Part of a small language model's weights.
Size: 9 layers, width 256, 2 heads of 128 (1 for keys and values), MLP 1280 SwiGLU, vocabulary 4096, 11.7M parameters.
Training: a variant of Adam for these matrices, 532M tokens, 8111 steps.
Each number is 128 + 32 x the weight over its row's rms, rounded and kept within 0 to 255. Layers, rows and columns count from 0. Numbers have three digits each. The size before them is the row's rms in percent of the matrix's.

# up: layer 5 MLP up, 1280x256, rms 0.0981, rows 507-541, columns 128-255
# down: layer 5 MLP down (transposed), 1280x256, rms 0.0864, rows 507-541, columns 128-255
# gate: layer 5 MLP gate, 1280x256, rms 0.0979, rows 508-542, columns 128-255
up507 097:110183138129106129186138121163141124103161135162122163111168156129078187091154144179152139112136094143163157130080098140078128139175135149115148123099070192135149097152118152127130112133099116103119064135127092152101126157143162090175188150124186082095126179134184097148193125153176142094070135162179070125104123116176133120173147129151123134084126138144151159165130132078087108156077
down507 095:094083103130116147160115181126117132140080123144169162135127128112111095114104053098133104127131169104097137028167221154140130083132141093134145116118192164085125135098208113138158147105177116111122136098186142160131116144137126157125120174146152137085129165111161148126136158123142138115131038098113122122069146127137080143159139145107152106135140187130095127128152131153142117095218
gate508 104:110155150149161118135112130081128146155116136071118148166118129161206090129112167172143099191146172090125119123182192092145189129156127158152164102181150123191147107103149081129094128095131192146135092119170131129070137170106077150175090187146060139115119148187103107078132150078143125111173145081127085139114144164112163170217149145148132088077151100119113134083108110154139137124118
up508 106:163118113123095099154179146152103118185167094107163104110132140132161145137181141140100146161136122122193133103061100111135156141159180152145107151158111156127150057197103124080121130095074125119128125127159090125142085160158144107184108155216118060130114100070149144137138182071085156118159029158141110051189152144113179177119140172118087154136067123152154114105162108173159124072133
down508 104:155154154141106129092139124165119102142095165186138166087069141095141087163129134107157176189155115133146082101156162100184176181122186167131080117117130167140104153188131135085099157140162094082119134151138105113162151124081189140140108154143130122076163137108129130044146148118070111122107106125130083122107112172139165186159126130122065097146111083185156162107142168093137091143142
gate509 104:111095191142172039127074074116157114187130126186086092163120064134149074165117067151124109084085106119217176109084169134099143106077117158079129166149154073130131161112138088118136160125080144129169128129184105136140156063152141153130148138114128146118086124147128108155091119140134122161160087108115025121078105169098171137131072131093133087126195083145083110132087160132135142083134
up509 102:146102130083143159092125147100113236120104135098118098166138090135175115147111125108086190102122147162136112151172145200152073127078129099118167106117134134134159179062123134106102113110091185154106199145132145123103141112109087174183179168163147140143095205128103162113083111129154116161140149116157152093143083096163099123116146105116128112152098101103093206138094125152136087187048
down509 103:112088171150070156177152114125164112179135121157086083134125107076081132044126151072094140089159114156140140120164122147101138176153108123079144167193146072090199107126166125075166150132164108178177105107116155111126126144099129141090149196191129194096103139094142120086121118088127133076142106106162081163138173129123133108156169118098114175107135096116167117138111146142113146051120
gate510 096:154144101115145098109205120119227141177140141146197169092130130128145065137133093184149118122114070158101087094161154148129061165115140136152158178148098178181110095120180115096188152145152141088119181162131218089110070124098134123120155065144082107164112141159134124106181105123129154105155121115159118145121160116132077147154103153151152121122126112119156065157146098156131145096182
up510 096:133141091132062098148149151096150135133141197092109169121131065145091110143079130083137089116141082105199119073119165141112155100150127145149119140191073170114111111178132154124154130090092091133112085104114156136130105146130142132100080080146202124118082119148153155110100127097173154133116138137120092104172132186136106106137119123179122167122160120104182117197141172121224152091089
down510 098:093188159119123145146091179171149159103065096145157171140091149217147074068158118108141118116140160117141171130122144108012136176115136112128087140088141106156156130059093089123170187148103091109115183139135126082106172134129127115084108068146043104157158148104086149105128140124071124119145123143063096147166128087154121131155106134156201087206097146162080101147128123109121117117112
gate511 105:144157101155160124111113124115144176152132095185150134203153164098125130176040148098112151087150108178124197044147156100138164137156100129086115140115148101155122119101146111134106130125153141122137125159104134104150117115140132109112106114125138124108118084119105127163138159100140073123133095151160118158094176151059164121085079200166169141119092064065103106164112111088144137150082
up511 102:137112104191089120120140159114105094127194087100107172076099146126096133116113117155105143076163113149123184136120131165060082114124211138136183159122161152127117122147102134176172120109133173085149191146155120102157177109104087129069106073152073153175152130074098163131114149120129062125129136123131120135114112118125081147084135131142134071170133153137158164109140191122185115157116
down511 104:090104129133098156084121185129111062135178111110098127138137146031120143171147165137143137122174098140084131100105120146192175189126143146102057200161074080121088163162129113175081151124107118112108140134123140146047107091098132137181062108145167180150099155129145112113171171110141170173117141081141141123115116123157134129176130116183110095132160123186207101088127066044163147136085
gate512 105:169134082146132113114107145193068103147153147174153143109110106106158196152120125132111081091144147105106100107220149134113114144091131128054120135089145123183138138165173092186181101177146130139159092082134175128057127102124132145034015109170108133163139153142075093059134096146129100217193166176115149120148132134124140129158071136128105074114120170092124093129170132111118160102167
up512 105:152178136104160183158117141115094113137149165158129131146081180078124157159142158137170112092115179127127170141148137117077097117119163136141105091151153089150154143014145147085152137090154126138140136135056162079141105148077078160155112118107146084123170146070154136189152150084129112181080119074192129152186146138098145090146086204168134164146101052119145139074157132103056111130122
down512 103:083147114167122098170119142179128135176191151121157127157066152171174112084146160153097106147160134193168095120142150117108105120113162089127105123062122151145102165130144118120096117101112154092130143097065110075066146132159057099099120172140202123130168102144074135094109114142126102093133117116125126050153163039145170112136127130168138160120168120182136074105171163175138125135117
gate513 097:121089139148122139099138145070183093165116078136138115105104104117111140168126170110167173153162167158109155070164167157149099136114176123100094107186096136128138111135112114123131127115109144137128069103146126114115182086158113124118197107076154112078092184144105110136139080175164080156131148110075076100155116138127139144079209137070069106142117116116076133127094131088121149109149
up513 096:195132110140116092119097050091153160046113107169183176163155128119105125116156124139157082142111112135089098136089111122169169134099102096094138134207102142060129124118090159118141121154102157164130096185088171171128041117096104113159148124140149085158158110087099164140140167126113113146141197147108147109086132086126158071108117108137137188187129176064142150137131146117089177120114
down513 099:139134112084148076196120074136156122103109113145154149093153178226107158030143139132086076104115121061151174160140160124072105095170106093168178133153136209120100128120100108177145174139139147188099161126024152157173098127115120084179142129097145111174139073176179115101180158141139092091109139097142113099170161139118111133102115135126162152150133108134136144104127170104169167069180
gate514 101:108128133118108190106092128093147124118147142083152087145175165099115081156110139129140063107122119072122170113116218095121186106173117161132147108113069127158172115140092118173148110108160113072146075078115152127132094144107115111115121174152147193187172169140128180117062062135155186155134090157115174124143078114167123123126110136116208102130124140170153154100052129207153127066128
up514 100:166035137127116153135100123121120080110162112160108153121104151176167070139168196102117113105100129100121124138145086135136159123145064157124138125095113122132096121080172109192092116104133173141152079121155139131118121151081076137144156086165139118152081155102099134120102149090130106150107140148119136141139110081131097110088146104121116077201129129134135105097156102145125135150113
down514 103:150179094147142162122123116122118149056124129108113095107091161217069124095156144132146094140159134092127175159115137169128125102094132137158152093130203137132061124068142169102119114123073155086138117119174113180110206113154144188128124104068145091117152127115075170139151205130147149126144118107093103115104150157162122123196139123143075111160127119156206115148086102098158121163120
gate515 094:138115103135140093119155105157150123079085142127115131060115163084117152137125095144093123143155134152174133171087104083183169076150081156133130187112151103119177184110164112051169088115129114140144160124146211111074083161172099107151140169132086175173123131114101156129091156129131190152102073104170089077100177093088140181119129158119105127112164110145107155112152075105114122147066
up515 097:145166155145187149121126147109138121094159117139120154140111113134161149140182129133090130084187100130116140113146134153072081112099080130129130058124046127093128085133125097102148163161110115131042093071110096107151131105182124096121116125116172164097126151161176182103102139146146126128095083176138099148144116101113133106095044169118173137126135134100167193148171137086036144136169
down515 098:127106107146141098149168145102148108140148126142097109046079146085091187184176070106139109156065102126164131087146072170123121194149144124152118125097150121192178151133139092147155172147162176114146104103195103076116128148116110139117174136102058143172162084170113118081117053090130173184143129130093133121170103093113076176146103116113141104092070078155158135125093103108093103143158
gate516 097:128097118145126127094157175105087196143205122100154069130130080113103142167104119110169093075124156111125117150116151110137161117168120151186155099106161183093124124128099059133093075084083167138121063126161159126074135160182127135130098071140130150150127179145083152105146102143180095098174123144139160042061093151130113096124156190142077113179156136144127103155125069181101144094125
up516 098:153072141124162130129145091146108175088127090098121089130093135127139141109092190091171148149091115119100140070095161103150135125152085141075100128109129158103157123090128078134097070184116115126141125120100135102081125157030144154123110104106073149125107158166101109125130130101145082172077131174177088141085072091156114106144101185151130122062105124211154142124070105127037118074113
down516 095:131184189203153099165158099165126086056169096130141124148040122102105112056133177190087124152121170111161107131126126116157087178123115127145088147146092099128151130115107163142141105121166090107146212121098156091115188143125105187103054162134174191146111130113121124144153122106088105170120142118100123132090115100134136080121136101129128142123192151148087131132135175098078135106137
gate517 104:140100115091186098177126120185092138123145125095147165104118122161089112168121115127135160137142105096187109110039155149158180114098159134118107168150133176166178064126149164171118092054114146120123117155117148167138080175141139104122133073114168141102108097156096110187103098145192114112112151090143106106122125123086176156186101176136151092155159085120070144129160146149138206096179
up517 101:187127078096192166127104117127156131127174122099143150124139113106130169086132069133173142139145174140173123075118184154115106122108125133084166140124181150063124143146149129109110161142102114133121162163129157086143120224117147124140146132133098117162128110106100191101118119146101176081127123155131124127081193103145202179122103188171159111130155136086140139164070131123152181105089
down517 101:158087113123100091168134141108121139125133106100142092158126146169124168200089116121132133116103138142130076075147138193087120149132142089141218098188135125163154093113142199123145105109081141088120155154109163140100074138139114151173099152095135100075112156157133155097144145138077127150105097133173091184148131141098125174130096136168146104123181083135120200131162129121125108102148
gate518 102:117088140155150076117138153142107154135131102090163105114122150125134126130168062204111108162097068138111159078046107117111120144113139139074142122112088113198186113166070125125127083145143205176128101111115122111120175097087124103114126136154135100159109124154131175141113125126127105118167134115126126141131064098159176158151070122154188030094165171108178146132096142110150145142016
up518 095:133149137211169056096108139123142158140079166128209103118123110143117116154122093101125130145185104127102135148120158091137116101163084150081099145136159166132141152102105044085144143091165147132120119107180139094106063094145130147085082111203134116077112120172161121093129126151127141088135150134120119103086068178131134150174163123153126138114195152173162094137123121081153186073136
down518 098:117206148175107138123128143104108120115175118100130145126094146227118146134076165136078130180148077162122161178119136162094132146120171174073120157134139106165126149139117183142110083128128108092132056088102101132119179111087135142066095149178131135184112147077096083141161170082069103164135153156135096148135115103152095179139108184139161125100104145147122185083162187139114190161095
gate519 098:165144131126182137161099181075112160165177092122096084187066101111107150117077091104158136100140127127113073135080146130153111127130151153119144150079125147133109118186093157056137142109200115181180057127153131123188136113099097110095126143096134123140198121099156102161185095142096168126082140073135191143077189059082123105133101157146148115117184070171115106099151065159155150100132
up519 099:150130114123161144143088109201175128121161135131131134120125134126144120146064132104125094150146153138158114191122140144144117137113183098120139151115217089121122118162124210151156148106130173172106153164103050157116128155155052159154056165116158088140147098131087104139114174098061066140161133082090153152142139162139103120123093143127101096168128125170119133091151176143169127126099
down519 100:112120112149154113124137200128123119098121136113174093108126060130067152098147099100100075186126121127135140162157140125155120155088092079120134179151079139190116112210083154149115153164122119140105094173059169100140152121114134157136103121166139148137158078119097201109119122128150135170154186108130121166116112213111131139076123127150133139120143090141114107075196142153127165110076
gate520 103:096117167089157084105122058171130087174143118139159118109124197111167155158174141122132107130099077089147146148125138118161167145200092119141160181187105104109093097103192168134077203107177126164215086059118118095127128105118107121126093139172137167177099125163158137150130155153095125111163119106155139117127073112151148112135142093185132109103168055129145144139102122160161131121155
up520 102:170144179181090141170131202142101135073083082135075156167111092151142088122161181172159075126132154135116110200139141123144135097164157133066155121128156145140104156144150146087111169145104137098138143110134161096085122101181107101147136090133150113075142094114070171119125159129155101168115094109160148131170137110151132150155109093133114129151103112149117090141091126159124211132104
down520 102:164154108140120133086162142151120128117133101121089090166167083088184106108167086118098196094214157117125141162121110135132136121083165137105136118124160177144083159147127181166107134129112069072133139124088155107132121165089156111116197145050185155089087137081071122183107128113089058151081123078110167134154209165148149104134119058115119093110152142170178118165135162096128158185168
gate521 099:061176120156177091142135088120115150166146076143137100156184145143118139150100115140156108169104105136141173122115121177141161141071062114115078175077137081146203138076106126111165112145097144145115206155123099195159184139105136133091095136087206155117120174127135140167147112129072141081152137137159176121111091114161155179142142150115102119139179171098139151157102147127118191127119
up521 097:112125133144097151119125101160144122097151127070137107064167112130100114127119111182124146068150147146125137156095106157161195165160167082145137141206133090160128173142146140134144133120103138113158074151130094108186129111134142115121151157108121125144114093104125132177084148119185091065210100149141100166161132120098169085110068161108126152105136112145105097105108138090121115088083
down521 096:167094109085138125089094161141100134090130080122086139138124091092120135141108150156132093124060142182056119156094132094129142101123144128104138116121100119152124127132085184114185097142101201084076115091099136066150139120158131127118100108103069214108134145098135119105132127103204185196154099158127111136121119105152135155072208145092130164139155114160113153156154099086140124166138
gate522 099:164119204106163160137122092080129152108131132128188070172115133157141097155087094148110087112152179163144091143126121127141175099185091125125168150113135196117146107119162153102097101110115076189185101146170149135125126147104133142088110111077133173160132097149119119102136146056099121130124051116196118118084110164102169103121130135123164106157109124162103111118086139119144167134102
up522 101:134156097136067089078171068060101101106145179109141111075154087146121156142150180125200107133143101087124165070105158115138112115082123106152088165089137101114131129133119113156172121145126132132117154159090135115159084134114155153160104135142130086189109136127161146171152127067069112117169087099137148123140120170124081146081156124116127118086098190128124118159098119112099174179117
down522 100:102136139162154104124125148142160089148121121113106160137107114165137135157085147156122183118102110163128075130157141102132130075124180126132119131128129129149091127148113107125182152106079144101107184075086132154134062093095117167059161119169123075127106126091108146132100133118090146121135148115174091092124097103104138128138192155132079149145169100139048180101160109139103175104104
gate523 097:116142160117108127154145138122159109107110151108112137134099185135127084177132135144094118125165196111110110090125145120123101112102144086107149112118143110141188127128124097117132117125118100147132040108152168119146151137147125142173085100134086175162046110085098098148157171084130152228139112146130159144124169098094133135090036162124117144135146076196122161074119067147111101118151
up523 100:158098117155160141196122158094123119095128170189137118044171131095150099140183132086145088154172124085159155149126146144078188128122116123129136101201150110103123135151132159157162086136167127126188090121148079082056113112152142118120092166105102103114081052134172096091137150123118143131112122117122077110106111110123068098110137145155189163205160192095128164105051101140096129099136
down523 099:164072151178072114109105179096137134047062088116106170142185176061154128044174108170161164165166121136102100121120152130105150102121141141137117151158146139149146099143139129135166119088194146144131129171136101157096147197126132088102108135116157116116140100123083073125108123188103150079148100173105066154152142122085124096139144105142152145145065143101110163159061093116141119116152
gate524 103:152078169083140107133155117148114101108150128135128148145116174119172129121139081092151096127183130082125089099091128114098127150180137137136126118093138136169168138196148098113085156127081168150147065138128189111151096105160160166124158207115132140171139107166092134124105181107158147107196106095125182154072169136079156178118090136120174119143125104176106131127142091117106151120138
up524 104:145090169122151183089182100102120142157146159094149104133092099126161148108125124154158142087125069118137152141168084120098130157154193140114110167114174114160058129105133183082134124148083099113156142132123184124162121135144157190122178084139150161092147119135160113155108064059124128188102183074138137132167092136129087200105102145123146060115142112142106184126177123177085124087131
down524 105:076110112131095186095150128095127142061146110162128135185146109037134172145141136124143139131099093117119137108102142113125090175153129164117125132142135133128113181131142206159099141068101153100141125168143173106161068142173078128147106060120171161115187136125099086138151120128129146059091095102111167141134124127145072127126108107158127093159199112125104099134112195168084135084108
gate525 093:167150114147155149125173110161138137096182109126084154167176165197144162160149095120157087149113161156089153108149087118089077130107176128182138189141122106131165144193117141106150119079184130093080118127138123087170118144028135088165187067090112135092130102119133121088105158095168111121147143167059116101148147138127138118085105113114141165103171138088119173095163110107114149048143
up525 095:133157142099049088092096202113115129121142172170129114116106111094108139113127141133121208140154161157132126097127091098130152156158167140124117178157114154106101104164041172108083148095139084117144113207165139166108131145172104157151094126126128120109126126167139176125157142109133106114088126147165123126143080151107184125142106110115111100155130119184120145130153159157184057147185
down525 092:216144162059132077126133167129134136151155108082187112072113132083152114178131119139157096128068107140083105084155061128184170130113144156088137182090130093087190141095085106163116124098114196122101114127137119109203099122162114137097122155063137117145079198137124111123079139153180121124158139126114093150126107121141116134112119110144145138150060120129071132119140148137151158097098
gate526 104:087174100158176158157160080104168139124137110138172074134082151163165176116073089082156083140174154125107136126160197143125167149133133122136103123144157194168143146125114111147139116131147138145164124127146136118143108104155151131078099205132163130161125118092129134141195122151149119167102103098109085170136123158157139123087127137176133117132090102145109168123119116162146119126165
up526 102:150165128188087105069112069186098116121086139096138103137193129121154115099108106033057153102095143124126151063149139123132093134130130199107118157135172125116066089110060074151165097114168147129144095158130128105108189051125171113130099119125144160094113093113166163107179124120166113167164177135083134123139164144125149074102184070140129078111105147156176090208115120130106124089151
down526 101:107108110089063192098107155126196126154193156086127142168129128151094127205094151134106122067080116122113086094106160209086102072131123102141131090114172087156125100149123133150138073174133054142142139162126128147193197150170132153136123147109097111105143140108106156164094140163103126105097177128082127097133141112104112064116176133173096130104163116181144149079095117130160138152158
gate527 097:141130117108171054156068104100116153119129142102121124121138141119151147133078097129172114119178129038140128119133186055110137128081078151128113144074161227072132173183175089149084178147095148066097104106124136113143094112207145161151074101138118195158126130167116158153122141128091096129188141124095144134132147190138165089091070076088097154116193112115155148107142094130135126122153
up527 097:101095116149158110158170128092080103095155152110131146121132090105095124138163142027091120106106118144054138075140094168109161127116136093169102098130129121199096099131131053180130094164133150073114190149157142146095136103164131117143116080126095132169102181129087155126118137138115159078147098115109117112125113145070065130064129102078120178149140105170083129162134130109179114075215
down527 097:080126163092142132135147127165170107087180137127101139119138128119065139192183148134153100140101152111144165118108131198138103116182106115158075137137187139194109119134131138113112113137112131150108108142087099070075121145171080159128131135129113128136148125121133108090129133137136136115101138110096101123124174063165104144145140116108171144142113178123180122135085171113123176113160
gate528 105:134138190084166087111100061163141202116104135118181119122104167074186078151165156220133126110135129167082171126099160138139119106156093124135098209142105090171177131127137115163103106100197166124157138091127172092101158147052135160138120121137069104089151112143215141071172128117137145124089120104174131097109138084132087123128065093156173081141143093159095160150146117137142117088124
up528 102:131070096157160132147150074130117184116093139150178112087156095119124111162132117107122075142186166117109055030161154099170085108161133107115125166171050102136190125151112109117157190152199093102165156143151151136095131157122160156141178131156092105131141124187103072159100117127122110138142099073096134129110086135123128024162188103150116156157111171114144161144124131072135151099125
down528 101:100158136146125148153086170132175120120105158160154122092110069162090103108194143119179122113070141082133090132176144134166114088145151151103113165069096096157077140142188112090140095122135139159150112173073132123137047070164194100104161124141135125116109126082117126146155143134074154108159144113095113134174161163134155149206059137146123122146120161092155136106118073129110078145113
gate529 106:138148109140155126103094116082128175166150109113115120132136123050172123167184132127147128163170167087124130183136105143132143066110105134143163070100130134115096153114172115117096132129108113129091078185174149062096114152127164125123091091060035126120149172197150104106099171112128132080140124089115166123152108138120169089110073121156157113083133121096084096106066058124175098144139
up529 108:172113107123116041125094096165109120148075117105130119117121143153137096137148085115139108108169123147104189118120075149103124123113071118150105113140171170126099130107130189187108136084128148082080097090117164167114147164121184162171118088113107107176083150159082104121165166094135142150069124098130132111128099131156157174068080079059093139141125117154117089096065096171161139144117
down529 107:142114054157217175127120119126118116059136126115079154157062107060076127036147095133092122102064081146147167155119068106147141124113103104171120091091116123147132163153132105140117116117145107152128122131147148126136167102105181122147164098088127119179059143103101091132093139150110161153071143113120117153138088115147142092130096136106111145136138158130141087103129032100073117121099
gate530 104:117130152077131132105135155117218136125093136193142094129142180122128163115168156106133120161148136142098162041126114125134147113116159078099142119117070097169141097135145133173132097099157145134154150140192207078137201115127141115085133090062126141197091172129108096107165054184120125130130121078126114148118091111108112152156116193147109090164122121155060163145151083117066121075137
up530 100:145113149132114149138142088124160109120104188184109110075084164116156112124152167141095140168118115116100108191163105146127168117098149103123090084149132187131091117076124108164173178122178185151117064162157152096127106169127120090140164152092150104150166192119083174123144095152129159047129113051110078124127094177154121066083090144078146084189092124123100139118128096137137166114126
down530 092:100142045069116175113134158175078197117094091174104115127174114109141123099162148116135079150132114158127132092160070131139136160101162059123079100147164146089177073129176122140108180128125099144138167099129125148108145141132091148154188147081111124129125183127093101137129107089127109102124094090156069151149090158127144147148130176139154130224120185134111100130137127111148132089122
gate531 098:165112148101117113145158087131072171151140194142160115100082160142128083171103073207167122154162132106150111182172190147154123139183064124105177095156129127195106155159152176098112126026086148171145145131130118131129138128122150129159139145087103142082144099110126142122118113148151082166109067051150124127143093147110162190094073108150104150105104078111134073099115083188124121136133
up531 106:156112080087122129123148177132073143164083162152087129090174121170135164120117116108118097119164130174098166109128136125123108111078187112063116103113126054177142147210134124160146094097104112182139096122126080156147149156106130044110136166128130119217113086114102149045145141144126151126093104092192104115102100171094142108179105142156131098135126075141143111107166152166098123167107
down531 104:101121061141111135119090133127127107126084117126137176089115139077172153078109087137075067109170099125160074102058113163130157116095102098134134093113140171162105058142155110132158105137148118091129123088103170112183168175117100110141062111084108102104046111059099152074157133136102121142135150107146152093151082085107113091110097148077145124074094123149161125112158090099130125110121
gate532 106:095102103132146128168148117110175149142126101129153079108108086109149107117089071109107116142129145122149147123097170112142189116098076181164095150098165116102148183134145145134109117092127145122154075124176117143124125113165134143130159150140107185108120164120119126130123182144137106181155173091083130167128111091135082119091187132109110174109093138071191187118143140145156110114130
up532 102:113079159127179154185124113128160133122102143162150093091068181076151118090021079167113126110127148116140092122172120129132122113106082132152084082129117156183068078106128053078146175136157157113197123136098107076141109099110156153152127078112138153097138218127149155133137120170177094125131138162115128103125137162163092098087163072167124142104112153100160131174126133098120134082178
down532 103:135136137074056146095138160099143067062087102090144156099079175135153147149176120111128106138187135134071108164091108132101104081088129113176065131151099070165126141099152143129116139084163121051122063141188141133136164168113135175113151152117145155091051123137126155123150105078163191135133163165100143160150141159096107198186119076121103090126117099082136102142110121137070130103158
gate533 101:109102175119157139133125169065089139163122114142128077164109136082125166172106088076102172109124133087130207139204142132143152100125081178119082130147131082114109172094207141148094125179121165149172124115154182092087119135131157103099161143155133177087121139141096185140104089129176115117172129134112197149062146129159135180120149115133107103069113104132080144105135091157136123114144
up533 101:174154098086071137103157144141098135135114115157118108108140166067142132140122078114073115123122130094106120135121117111095106112166148154087114116100152155101188117089108162157155090183117107153177089102073151122094136137116056169188152095103111129077135183099116127153127113085214109167129194168117127127125153130120098094068158142146101155137130109138088143170112143158165066119148
down533 101:108147087180110078159138133109129148120142170104142130103126145074139131164135120152149091170125120110162137105153162181155120060052122153163125166103074139126107132155184135200136117080151173161107093118040118137108079134175119133155131139107150153122117104162091109102138130135093133068168154187102026150135125136144108071172111111083092132172148138069105125122107162099102086096089
gate534 099:154207090108135088068126140045128186098095130114172114179129184085165124132119125082062114139130151125084112115117166079073120123177151108125153184173135176113123076119151144121148127127131066151184151149167143128121095137122140095154098141107127112122078169118088173121117114095125235145171104152119122102124152105117099108149127132101114103155169081112087081126162127094115080092139
up534 100:113240128102118067137108085144151112161108080176083127104131094107102109117188158124092130173111116069120142157128119073096129109134128142110158166160153134173077118099133124125212118091087113143155115081111089101090129095114167129095173165143128123139145154150145070101154077078132145195111092140181129075132110128107141118140120162119174110156140156193143096157160165075135122113116
down534 103:191153127125145156156076028150102146097114158069074132139165153156127122006094091096128102131127091096117064189114180113108143214176123156092134144150134108120195147112154157167115145139096135160072151127109144145106116101138124129147139062156143102161098130126198046109068137144158119136096119179114087100122112136089124132046160132114102129139143089116172137180146110142142131119109
gate535 095:102119209099133107186084091099131150193112031167106098173133083122161107169086109143077086132087144115163154157124121130133111151147120133076110132184103120164179180158175125179123158140076113124155062186128085126125170152160094106061127069111074105106091138104161162192123134114135144093126065138178083124115179132089144133157128150155064064129148170174119155096088150118113131122125
up535 099:137080135093136208167106160105111125167101107209103104111092118175169155084114088124189086137084087218200139126114106188087145142104114070104090167154150187126203168091109153044170132128138138121143119123096131163109184140105113162137183108083141092115139176139095175133146086193106139114100160090140159111105091145175101115170170161093136176151111076095121082141155096098143156148178
down535 099:118096117098147138086132125204054093152131154153148139194144145065137151159084130078107127147125154078125122142136125110140137145186167158172146127165144140110079180067123155174148198102102119099144149110079122140183071112113106136118130088130105090095134138103171133190130078146129119156150134137110065119125104146124133113097089107109129167066196098091123202179076145065155133140112
gate536 093:115127152129111143103115156150087116112144121124081107084119164089143153133125120095089051100103074161135159145121128148133186083116147097037046122141133110114134206120189107078056093134151164106079115145108091150135185078100127125119096143109108131152111091096116133160087194094147112113112128183120102137095055088139161130089136123100090091180130090071093136067138149117144124145173
up536 096:121099080151109166153084134140173129149150138098141103092138182105120144177087055144076066207154116102067102138143131110141112120138160132129106141154136113141138044157124120074092154180158118105129107113216101054120069053117139150173096150130161186148114131182129170118150179102124086120182085102135154096156165110108101094151153077112136146136096168106080140067149147163138093099099
down536 097:165159161079109122048112053104135155127111102117113122072166139131114043130131142134124127078139122127138129063143143122126150103070132129100155134114125074088148135166113125160092136118091145113164139137142119151121158144081106104117167129075146075121031142125169171124088134157139050123082093150120158129151126133143138075128221070151115133226114164082118165114148101134146175186102
gate537 110:146133140067160136126083132157126138155147157166154070160082130124110112155111097158119171111112161078163141099173220105109141130082125135069131113127104094098131201115204154094129090106097131144162133134184144126119086157137135117108124173088095150114142119158064151145131136169153107178177151146077154112171102150102155143111072158196137098133139150176178110203071124146108110143149
up537 108:136152128084165141137093168154093168152124155136139099127055139148096104131151102090129110093145107090169048152168059159076142140131106126118144115154138150115069116147101156111157139109091166149171168143147186083122111202121182116123130130105082076184141114094150160115106070151119109130165145123121141183112082151162088120042101186053116106136119104121102139123079092128150082183184
down537 109:092112134067075103085201122135148212104085095063142179137142120054074116141055114136152154120116148131122084119181134084138191058108151140156134071156130142164079130141123138127101121154136078108162140136089147125120131149132121127131106148101160130071108151150117112093121135100143118131107135102099140090119147078103149097177089108143102108136193137135152168137164142159145174111202
gate538 102:094132109159122113114108161116134109183113128144158120119131140125139093105146146117121095129176128155136127126139131184109097128149198107109067136123117093182119131111196101094116158134121233161153146073116088130116178122126095142102096138136101143126134174101115154103164095076152123109119097116139124111131155086184175186158103130136130100128099148123109141237118087091133177172140
up538 100:098110150115110164136101097146144106146132065163104135181121136118115217135136160107103163125175100179099167113079133085143125140105129145144146098104121119189077084066122112089134079169161131103092118081182130120117128121124185150122138088088154119128142093144131166146079114138074145138123073102168125112124168183067137165128131161138222143044098104074135105102090180091083146101150
down538 100:102159098144180110081119101144073162119127106106152177130209207157087120194126119169145130069129079146163106129109182110180078154130160103149151108140133132137151167131093079128178103147143078094130117109161129150181125122218119189097161104134069093151122072028131099172111143086091090110185112081160161108146130169144095143106113144091061125154155116114148116120139092120042139148112
gate539 091:134097147103103181123109120134077105105164150143114110076102152170074142130143160139134120108111128116165117173112111143125167137164145180141097175136139147167115124085100104099193210077115115080110126073093173155122081111154135101138140119113117143132142160108134109162114163113116143118072138099131128079142076178109152135118181065116106127138175173107104154101201114121149146076147
up539 096:092120123169076099142139158157158124113067135144143185118091136122126148155149125125082105142118130081107139137119147154123198157101158117103103175166111066139174130136109074156104104094139065152073092130171065148092165171173112132134106127081114118091132072084157117165164154067148079119088160181167138121124168179078133109070095094155111145165163141144169146064133106128104128159120
down539 095:166158144064155128124143168077130141070110133116169090151121186109098114170081103161138136110143131118125137128178099102200137217126122134112120102125130134082137131129198102116133182063124160110179141065221129129145122149152189124110126129185133202076150099090176134135131195105136151133162127122135119118167142166096112168159104191154119056127128147117076102124081130142122121194186
gate540 097:191089128156082099101127112104162153157110151075119134113138124157137096133109104079130182112144141159132105114138197169133149087098172146130091127121103132092164124154139121182132170105130178074102148083152087141132098143150091182115142119106111131080144144152117170157193166132135134127143135125093152128108166228062085076100071064164098114117203088127094079113146067127111100078144
up540 097:130123147103100152061141131145149078170174144072097143122096158071141092098135057141129135142140162110179189157101142129111094163112138194102138122125166136145166173137117112150100116133216160163136102138095069107147194098149129097132135169214135136137086123096111132075088089069136145150155157118118106122094120131107199138151127172113157121143105142121143138133123131121105137112092
down540 096:189106084139131068181143109167116115164122100102100079142122161173110152255124092110151162093142130115112099109125176109129155134118153095185110140131120125115156114148149097149119171144080124131144145121176073099105135158137098111151124104086121106106143164105131149117148130097078099129093105158121144113113150161122085111104150111196103128160184124096117066140114083155146060104068
gate541 108:126175126140135115053144184120095145141151148139100141152152158115177076144131110136138157088134171197159075091175217166089123086104168097113143099091092150154145159145129100100103102084111116190103098098178186109147130072106126108128100160163123152140136151113081134084154113085170119117147116133140135087115153173115142134145044107084123088112128181121131172102149143122083117089142
up541 103:122145122131147113146134122080158141134094166104130175157070127134125166177162095113114113110168140135147114143179125151144181187093129147160140196136141165163158136150140092143106124081140095100128080140126160088102089166111153123102168067124200119171168134062139120104108164115136155188088063150143115076134117118070149195178130149125168191161146054158178123139190117136097149095204
down541 104:198122142154124134188111127100147051101169123090174179184119134097066140185150088134180120155147145114128116123132109140116173111078122115109111126142159172147123150201128099111121120198122135167089122113177149117123179165140117102136102137154132149129192098092095113142127122171140109159104111091130108185063137088120156137098112115157136144059110113152129081095129155165165083187170
gate542 098:117076127097165183087129124098131118141084097129079093165102126134197113141089165177113084096139160063111115068115143131125147154064105111167172090176110176156126128186073081122106139110154128129130116139146145209123111217147169154100199162123133130137114140102133146145134121113154124145147194085171099072102164108126175073084152136169145150119144076112166129180114125173125139152103